From a checkpoint of a small transformer trained on Wikipedia.
Architecture: LayerNorm before each block, learned positions, biases, tied embeddings.
Training: a variant of SOAP for these matrices, 2773 steps.
Each number is 500 + 50 x the weight over its row's rms, rounded and kept within 0 to 999. Layers, rows and columns count from 0. Numbers have three digits each. The size before them is the row's rms in percent of the matrix's.

# layer 2 MLP up, 2560x640, rms 0.0498, rows 871-920, columns 256-319
098:439511570487570623569559593528455505414541470546543522493507479505461580519459477413504519475427526543505427439601456404546504411495471538484493538477517482520512565542506559503411471503493531
101:543508492527549617511547439568448505503482519594488547498508474559486528484504546450519433496518468529429416579558495486471553599570483462439526503532490505579492502480561464494466536525520531
122:575497503541514453485571503507537492533567614463494521531488534399550488459537497476514465451491535453472485535468480511534468566511567540480474527519470471526426498534537581482541408574516472
113:531485447528478476442480482417517513499477450450639485399396429548494489535537523483536494496494434550508443500472573479462567469485445464552482467527458510558512428498527519472502470513511556
101:479525519561545563517444536523487585567512486444581612507527497588503503542540529490471408436494514518474426504441522525441519501350474474531442488513465531566499492542471456495500501526442434
109:508504524454464451398548427479503557432427505560505484473603588482552488523586454492514536509448531504501522471515475535445363433609502469518573474406555592521499453529447596461519502506569488
093:522534600528491477408472557470473508463449479420486603481564523539539459539528503590495546529443570499509489356405435480469498438420555522509532660465522486481470509522460487558457520409522528
101:438496510570556525469531394524565501472561436506370556461502481538602483517475461504477504450618546480536581453400425497458459517551525484512489474493479580482549434475512474449534522578490554
114:466360595498467580568531498450458522520494511506539424532488419464441544436495459563476514479472437521461479514508514594563500508565598567489569499521478459496474431512556529482418543391418526
092:450472496527491499524447492471495460540499486542544442479525516612489550556460467472437594500514468499492463507435482428492482524490469407540507455570516523495509505419529525531451479475467478
092:442435564522487461544532570645543556464481530525548504509486432465448472472506503607534531531493550583491550573490534482495462555520496490510581556555509495456442572563516515498489515488484617
108:521440539431447513577503527492549510427465419497455502589513577529407513555604591442435516512599554529532562520508478535542596503512459476487467617496561486521494405578463507499480469526533503
094:478516473527555539495513455455533597468512420599597499506570503522482454503487481481535516522507480509393538507480454523493453501553499534428526441493468486501465464535459459498468581383474458
098:541446465529545603433528439494541478372436479489411532531490501502515549440550489468480550520459494509462444478553435487465453546477575467458523581535563482555453574467535458490403512540615466
103:587436397561556544443435495567586439575458590535591457478573445480458532514527515532541487438474536601580546553524585393523495488480449501422491433481592497496562542465544543417414479433536519
111:499501622493428428571546504468504517465495457600462565544470455477482580535438458551457539591539510480435556451430544474600533466488547381435535502472485464511458480521570487571483415572498542
091:511580511536553583361473490479480453480434518512476547559614522482477501566482500437591505531547505459502454596564488464489424466508520557491431363514508488500492491439540500565446510387450511
103:502429507520372459544472524493429489556526486565467512517459486469554494540550473549442548430518409567547483562535529501503415524455444398533576529524466468421503469348523478524491457509535487
106:590482458561491476554463504509556463546478522480480563525446579438505447526489441449520630433577528478479559521447472413448465521520474538514541443522532503483448537552480539514653427504432478
106:559548434539569469446559511551547431654438498583604531453479546545509461486593484478464414479473489541577528629531548521420520395472504559508511507449542555562439447525463476529475535548500474
100:507490419521506436488487480442532430535457476423525457481536509494493451527492635444408485488515428411541540529555565470461499466529491548526515589375562449521536492514498519521503480534431424
103:384525513456530471517537534522423415495455490431477550531525570530509501468497538562448603406534512426548418570380468454481551470584475420463543511632531515542513524488503579553584539488426452
103:452464557500455519506607538519526536508557568516406422513502522507448500446530521514516525499499562531469609389380526427564543571362440494491562496555580522514494540500488448447532472545551494
086:471457399517512468440479430473490520486466459409581466487482499543482443463534482370564464479475420474439570493522491454493521470505521499551487459538471505619550434525494457475544483505539435
104:518532528589413420476470534549486493430517556593517487490504538525499597519551443506379457484448365422540464472513465478486546491536555468538530489486563454432490520573465497561458523465482546
100:440616500535473565456430537455522532520466457477485515512492537491461495476471433489559476422520465482504549486459502514531468371543492479460535528379498450507455411484483508511514555537433530
106:487495439471449560510500376548455507488481474518387467389554481487569511516451488396478525505580487490515453473553487437543587410532415408481536417533502460493522509550521517421572497492603446
093:481401527546547490548504518539527542512491525396562412505520484516530501459570473535440448533550576474601490420525536499512520533513381512477566618390456509483437577577450473415542533563520529
102:553460507575477569531546520580530514514450543525436569481444429417530507515459464545512459496488467420457584544570447622543451394498537500388441478395464543503469501393489390545521529567459572
081:435530586532554526531526490412580619435590485416502483490509485566622502531507425475466527429518535548437485488478557496569529475503550555518554460501491532479566519539469467493527491515500512
110:457519430522532389549313443421502527544459522489514522498539476429540506532518455581419459443515523500468493460474506481513462475534527392496588534579375471476516534529404563536449522500560466
093:456466506469491570540488449524482588484442483509523543578534441540560522466485569512501523482508554519484530560483529605504477541450493629414509394432493559639507515509521472610442400541408483
106:468525506459512552465476362531501431460584485567552435505495569618485559549573462557537472521455467504485470459439498516376447476527467444463416554502488466616561479527502503568481491471447506
097:539556415518454462529452493472543519457516508494479485376514560510468552519391464550483474476477530466477499497480515442558476364462486530469458529505574448517446405493515490635456498576422437
095:479421541511545438504460498478557469461505381571507504466459569471485441439558560391409559480420447463470449527433521540502439457509516427593654448472462465550471469565528419590406501549413607
084:436416485458585492496513549487528461429588579555464499492535418481547463565492464566509521464470505488525451459508412530429548391507457540584475468519479503525453578490386544576498543510416466
086:456460535507496410530487571512520527475450544506488465504471473511407572433517486516549560476562597580600509424546541582521610426485521510502491543469464555529488482596413593522545536476509536
097:468522589500451501509397438490445489474455536369458540499486510545426486554537458497528410591540581440418480566482503461481467556452457493504468444501548564564468493512480542458479525532497470
093:457425560435490510491478504490491487514529511542497503534568492457455477533495565470464475538516453466506480559413464521491497439522491408434490532441537447455556530574566545483501624403506499
096:505396503475421468522535533417489451582468497488484488506472441499513483597475428469480567547597455488553465537525469510450451444575487405471497504401478548554531604561405532455477574435460431
091:546529452473662490549462572510472479513442507449483578625472533562474578601544512481517504524485477534451547492385465511472415529451638551426512439496488519460511490433556486451486517573450583
103:518512410525561565537558556523536559463574444554515432417462540467484478532477587556524560433507583562580488493501555434482515466488513414569596514506400507529534525467426471422496473596483461
100:466555521526477594501462514615538546483458466521493518534492428486565569483486452534508520438523546598538472539511527524479523629469498400459479545440530504495440508487529476496466458527521609
096:503500520481447526487502526432538564440449559552471582477460538493477485449550529604475471481529521438493529548350504518596516430483475553573551516525443456568466618589434589364535475496547504
100:523410470493457496576565491471466544415458495523392457504441495545523595568517476500409463500525536547446458456501403515466518508536487469536507566459544511503454450483459514578496438554500457
099:529467587473448432494502522535496411437510449623540523542497405542489464523475466501417507583468580551530526411483601557504488487480600493471526471433511538535449536534502566562523538521461406
091:554472568489483476448468493513388487478456571494554518543530545551570465468483510520574556488410398498568505490444465537487501564553551466541500419498448507426543490504457502548570564507473464
097:530487475519535552402514495545540494420476509516519514462525540412509510393483453460357536538504503513448530471407475584536477609494412555524507435470518472516440567443428448511547458449528481
096:427465600470401447493521492479476403512484472599491572503571494527560541424538449433522442501483545534525535484558388572504577441503470532449439495559529449497497504458517539469471519586481549
095:484446500459589457393552507445471506501438455574408472484448558505476467496401500434560582540458467484443587435541457415545506509471447501457466399608542525457446494530531509453411501551450524
# layer 2 MLP down (transposed), 2560x640, rms 0.0459, rows 871-920, columns 256-319
098:571414484557511466496492533506531449480571451534368482491403573454553490544573612452499530477522467554394466490483555472519496508510463466432511553501557440532445578505549533470502509574500419
099:513421547570431421473510470476547427500468507563452573509509538469528501466486544555470542574556575517477572534529441474559412507564452575510520498439484475489553536458486473539504473538494514
102:459522357485481477446402468459594573586493489551447623507458436607540508492571544456485453520519537442424580437615460520444475359543613560533471539563531516490511513418609493529519575415442574
103:488493497527492491560558444494471437516497488477498420444452541460510505481463501545552552506555572577448475462514471449491452418519511604572509478407472458481444544492456456477507466526480516
087:466553564423528532368456404489505433468579619484458412442482517482501469500493489596467484577685440528457559468537568454522533542488432574553538505530547525480550592432515560478577499484457466
105:602513475460484533540510478422488478540529402497438533389415524466599448540423582523488559405522461488519461554551490503490540541568513412587480468497507407434476501479414500493578514489471497
099:500517517512468493531431408422522503374568473569440495502513521545432591564519571546464563500573530531436464537613490526511374512503443501584534515471564505502481482469483441489501489443532432
100:508580526529543529553505469520477469471454345461594451455536521461438452616541612534473473505503470572564523475523465528516483497526564570450466423526545586623536500533486492558459485459540473
100:514512540573542508513437516564508531472521442474505592439436546467626516550516572493491484547546563516520542515507511468498498491542502421497499490494474530539487579452470439554433534418472588
103:509533503486443575549491395587333475475503439454454480459481531499558515495583416536539505434520418408510565442506478541548492418453466468509465511471474481394478570523426466532486473443575484
098:496519471529465491402541435404489538527580511512530512570551538561579451507468631461402522478489548503509472400486535479507408595507497534547505464547530345481572460503501495500434447479505366
100:435521449552592491437525541526508604469530501531596600471534513516484576503505438585519503497412604487473544537513536497482449568464492499474468480562492446454499573468488468449529458523451476
097:479553498496515428471572440399509539481522542501476513484523458476543586400503472512491573482504495565552555507554460505498452486522516602493453544524483488459551473469485578566478589413513586
101:478478501485458521566478520518507499552467486472587393414465468504561542570590435420474518480449504435565491523533453535543497458525564413497565395500474462518453527562465551526536501486430444
101:443496559478507460525508452450481522437474473551567425430431564532465464541499462400514562441543537525456457597453504464429482526545517432553516465480447564475546487461511598517562475522512506
099:567552494411453501440535553558439496446468587463509558413500526548518594480461452529452550475500621490506401491575484556430544535611491589516452528471476611563484475448453534520468536502607498
107:507469436466528509429504461497544547486452455526565492480443581453455543532524501503505550436481509472550552534494424466406564529484547492479496397570494545552525479454529485414436476494445484
100:537537477564537470515506495498458507417448574587541469549459445450541509461473554489503501471449575495493538608434538508570381529591423520460531498473505444539564606435504489581515534517489518
100:487574491578469548473532467524466539456567601538418471572482465519489552469451534502546486542447579602443497564458538567519536436501500480564500380505545493492511451452518513477565511536482598
093:485572527502486534481528468515439408388511460534411441497501532516535439530534462437503537547513596428484574416495489506485524518521468384535466418512469484568498478456568516475550513463461599
103:547556489430564475508441515448507609473503609545573531479518568491471618458523541510526469496445506483460398542480472571553483597510557493478498519570530455472455579420577531382407455393416526
100:369498572508538477403476581472523513538460511439440476546510565514504468539554500519419565566528550550532513500515475409431438525458547532414502451539543561509522462588488474522434501452525514
111:540449443477556476591482471377422527458460456545503496483541377462487594427455563424577473490563562556519442531578486507556523470532561530496561514429405503423530523453580405457424406463536569
098:472517558455449450450574447501570550510498539458540502599501461463465477547530452601451598464580493468535485489655490589495530474536550595537513439552454384529495516469531469544484476480464497
099:542545506520437535554525509471554459472477492441409457489442462518404514594503523458472513550585381600429428507573473549535448466501487474390540387503555522543558528517455407564537528479453550
101:425525555407501519487401481509444429508449422535482453505543506454452457456519476494407483427488547535490540518434596481494432500564516460458451494361502469438416413529479489524480491491544455
092:543569612427527466546484523453496516581548549481462493533456553403517478485517535512537602503399491454414515525461485500526502527486500555541497513457472549474471496520564487531493557539474487
100:494457537439517508433450458465456429524473499516429489513569407465516533553422576463439529492527481476402492509494469571492532515365502495411637537556531499549496508473454463538453520523476561
092:491510434577540402499565471465454522357522518578452423493481571584552536566515429448411525529536549414542421466496529486539534482519590554534458576499434455504504502475612588479536404511504516
097:461506515460486496543488477455538445512485434544572472498516402492413528516474495512572517480475497522549466571556553586517460390470471470497462596488521457604414437466554461482459416508504474
102:571516489485455457474482513419456545528470453540419590497554543538575461444517409556490496459515606558443515445542490513540451530508567547574533467491517433491535474559548568525494550512525501
099:421623556549538488540541500522440525515476523493453559420497459462433536569497519467538455512458515480504476450440472570493532514465528451487538501452532483473519522506482479540502517428447475
102:603576559557447491547561572474525572486503506441509531506547466468498479492549537491491483424465596413494516526511595437598418469458511419501443532551459440433526504461438476456503560512387473
095:496554440513592582435556449500450572581586441540610505597506581486492542531500483502506480455430448513563494452585507486640493513457516526470509461517506579497515503495523485490491439479444519
096:464518618450479571470435456503480569447466557458472502527526470557411425537582460524407549538491568534480463467609460607484542515483459604559395566461574449483508514500426603486461591496469517
100:428482500413531478526541551491483506485537486447410535465510578513509403491533484508513559597449568519494491439492419561561451539479391557444584530560475531557408488452428404508527597523405445
095:465444593462514437455442575391518442583557465589523558550500577448528511612463449516490401521494529447467537481530418460465534538498521535533497456552509522478463595533484465415576419531485547
099:545472563577549561458528529473432477525560494465522465567453525474420510446530485503525494555528545560480493501484526483582547423466496441591480517505439595532402516592503454508494376470556580
098:526528505528440481479469463477522471545421495491479574492383550547572494417445527449546464506455602599460459454574560550502525497562438446493503420575543556401523436414506470497434469540414529
098:479481416416394400355570481505505461543505470484436455606452532480476531473541382517541416515552495395479487472464609560533516549542494424562528466511487455499472428565497518505540519526580475
095:451519475492408502458519523507461554611511446562532518449568408456522625541477507570487486477526507389540529619486641437533456409533525556551516478519429510534561492514429483565454520523405503
103:490423479412508559387581491423461408515447557553494469445483502549537501509427467475475452539578501575459422475519402495506532483441535491489443519580466509514412496473603508436454484438560487
096:545459380473489474525510532506507528514528582434451532476508516487434468522568458534463471518469537438533517549547400500547485648595491501571523373544472459499473592457566473498614517547527429
092:468498435421513596508538393472465457490533541513438489608480418521513452473554477521558569497535547539480508547533493428460549491521527512496492475476543605446490528562549464537517576532509538
101:454480543489477477436534573570501593544484440480475561508500500472489398596616475559504529485463556480583464490594496427529467506477566489541532491492410512541528519493544411553562412579455547
098:460497542457381435451443465497542498504535448455514537434495619497529471475444455478575483524494511564481537501453485455520484509493503547499576524516540534490491488540510537514538484444434434
107:468520464529449436522528478469503504406466511444492471512519477573507516516417510435551537480554513424442490453440500540423496553543474529499455512486515539559526576506425451527472431401463476
093:463555468476529465447482553450491454417441507477485566521447446486618421555542542570506536428537410437448552483440456407534400502491472427444456545432391482430419533487558423496503482566391580
102:610483540565529403584499470443538471527513551527565412573555461501472436505403503452554575460448553507426449536542513466550558501447606450474446433597486566532554524386582514479431482517538570
104:591473539530440428497460560508440384439441455536545490538484523530551486500485504474647547492516469577538512419458463583514451537447418451499485469513483552495496532557491518555448494503498448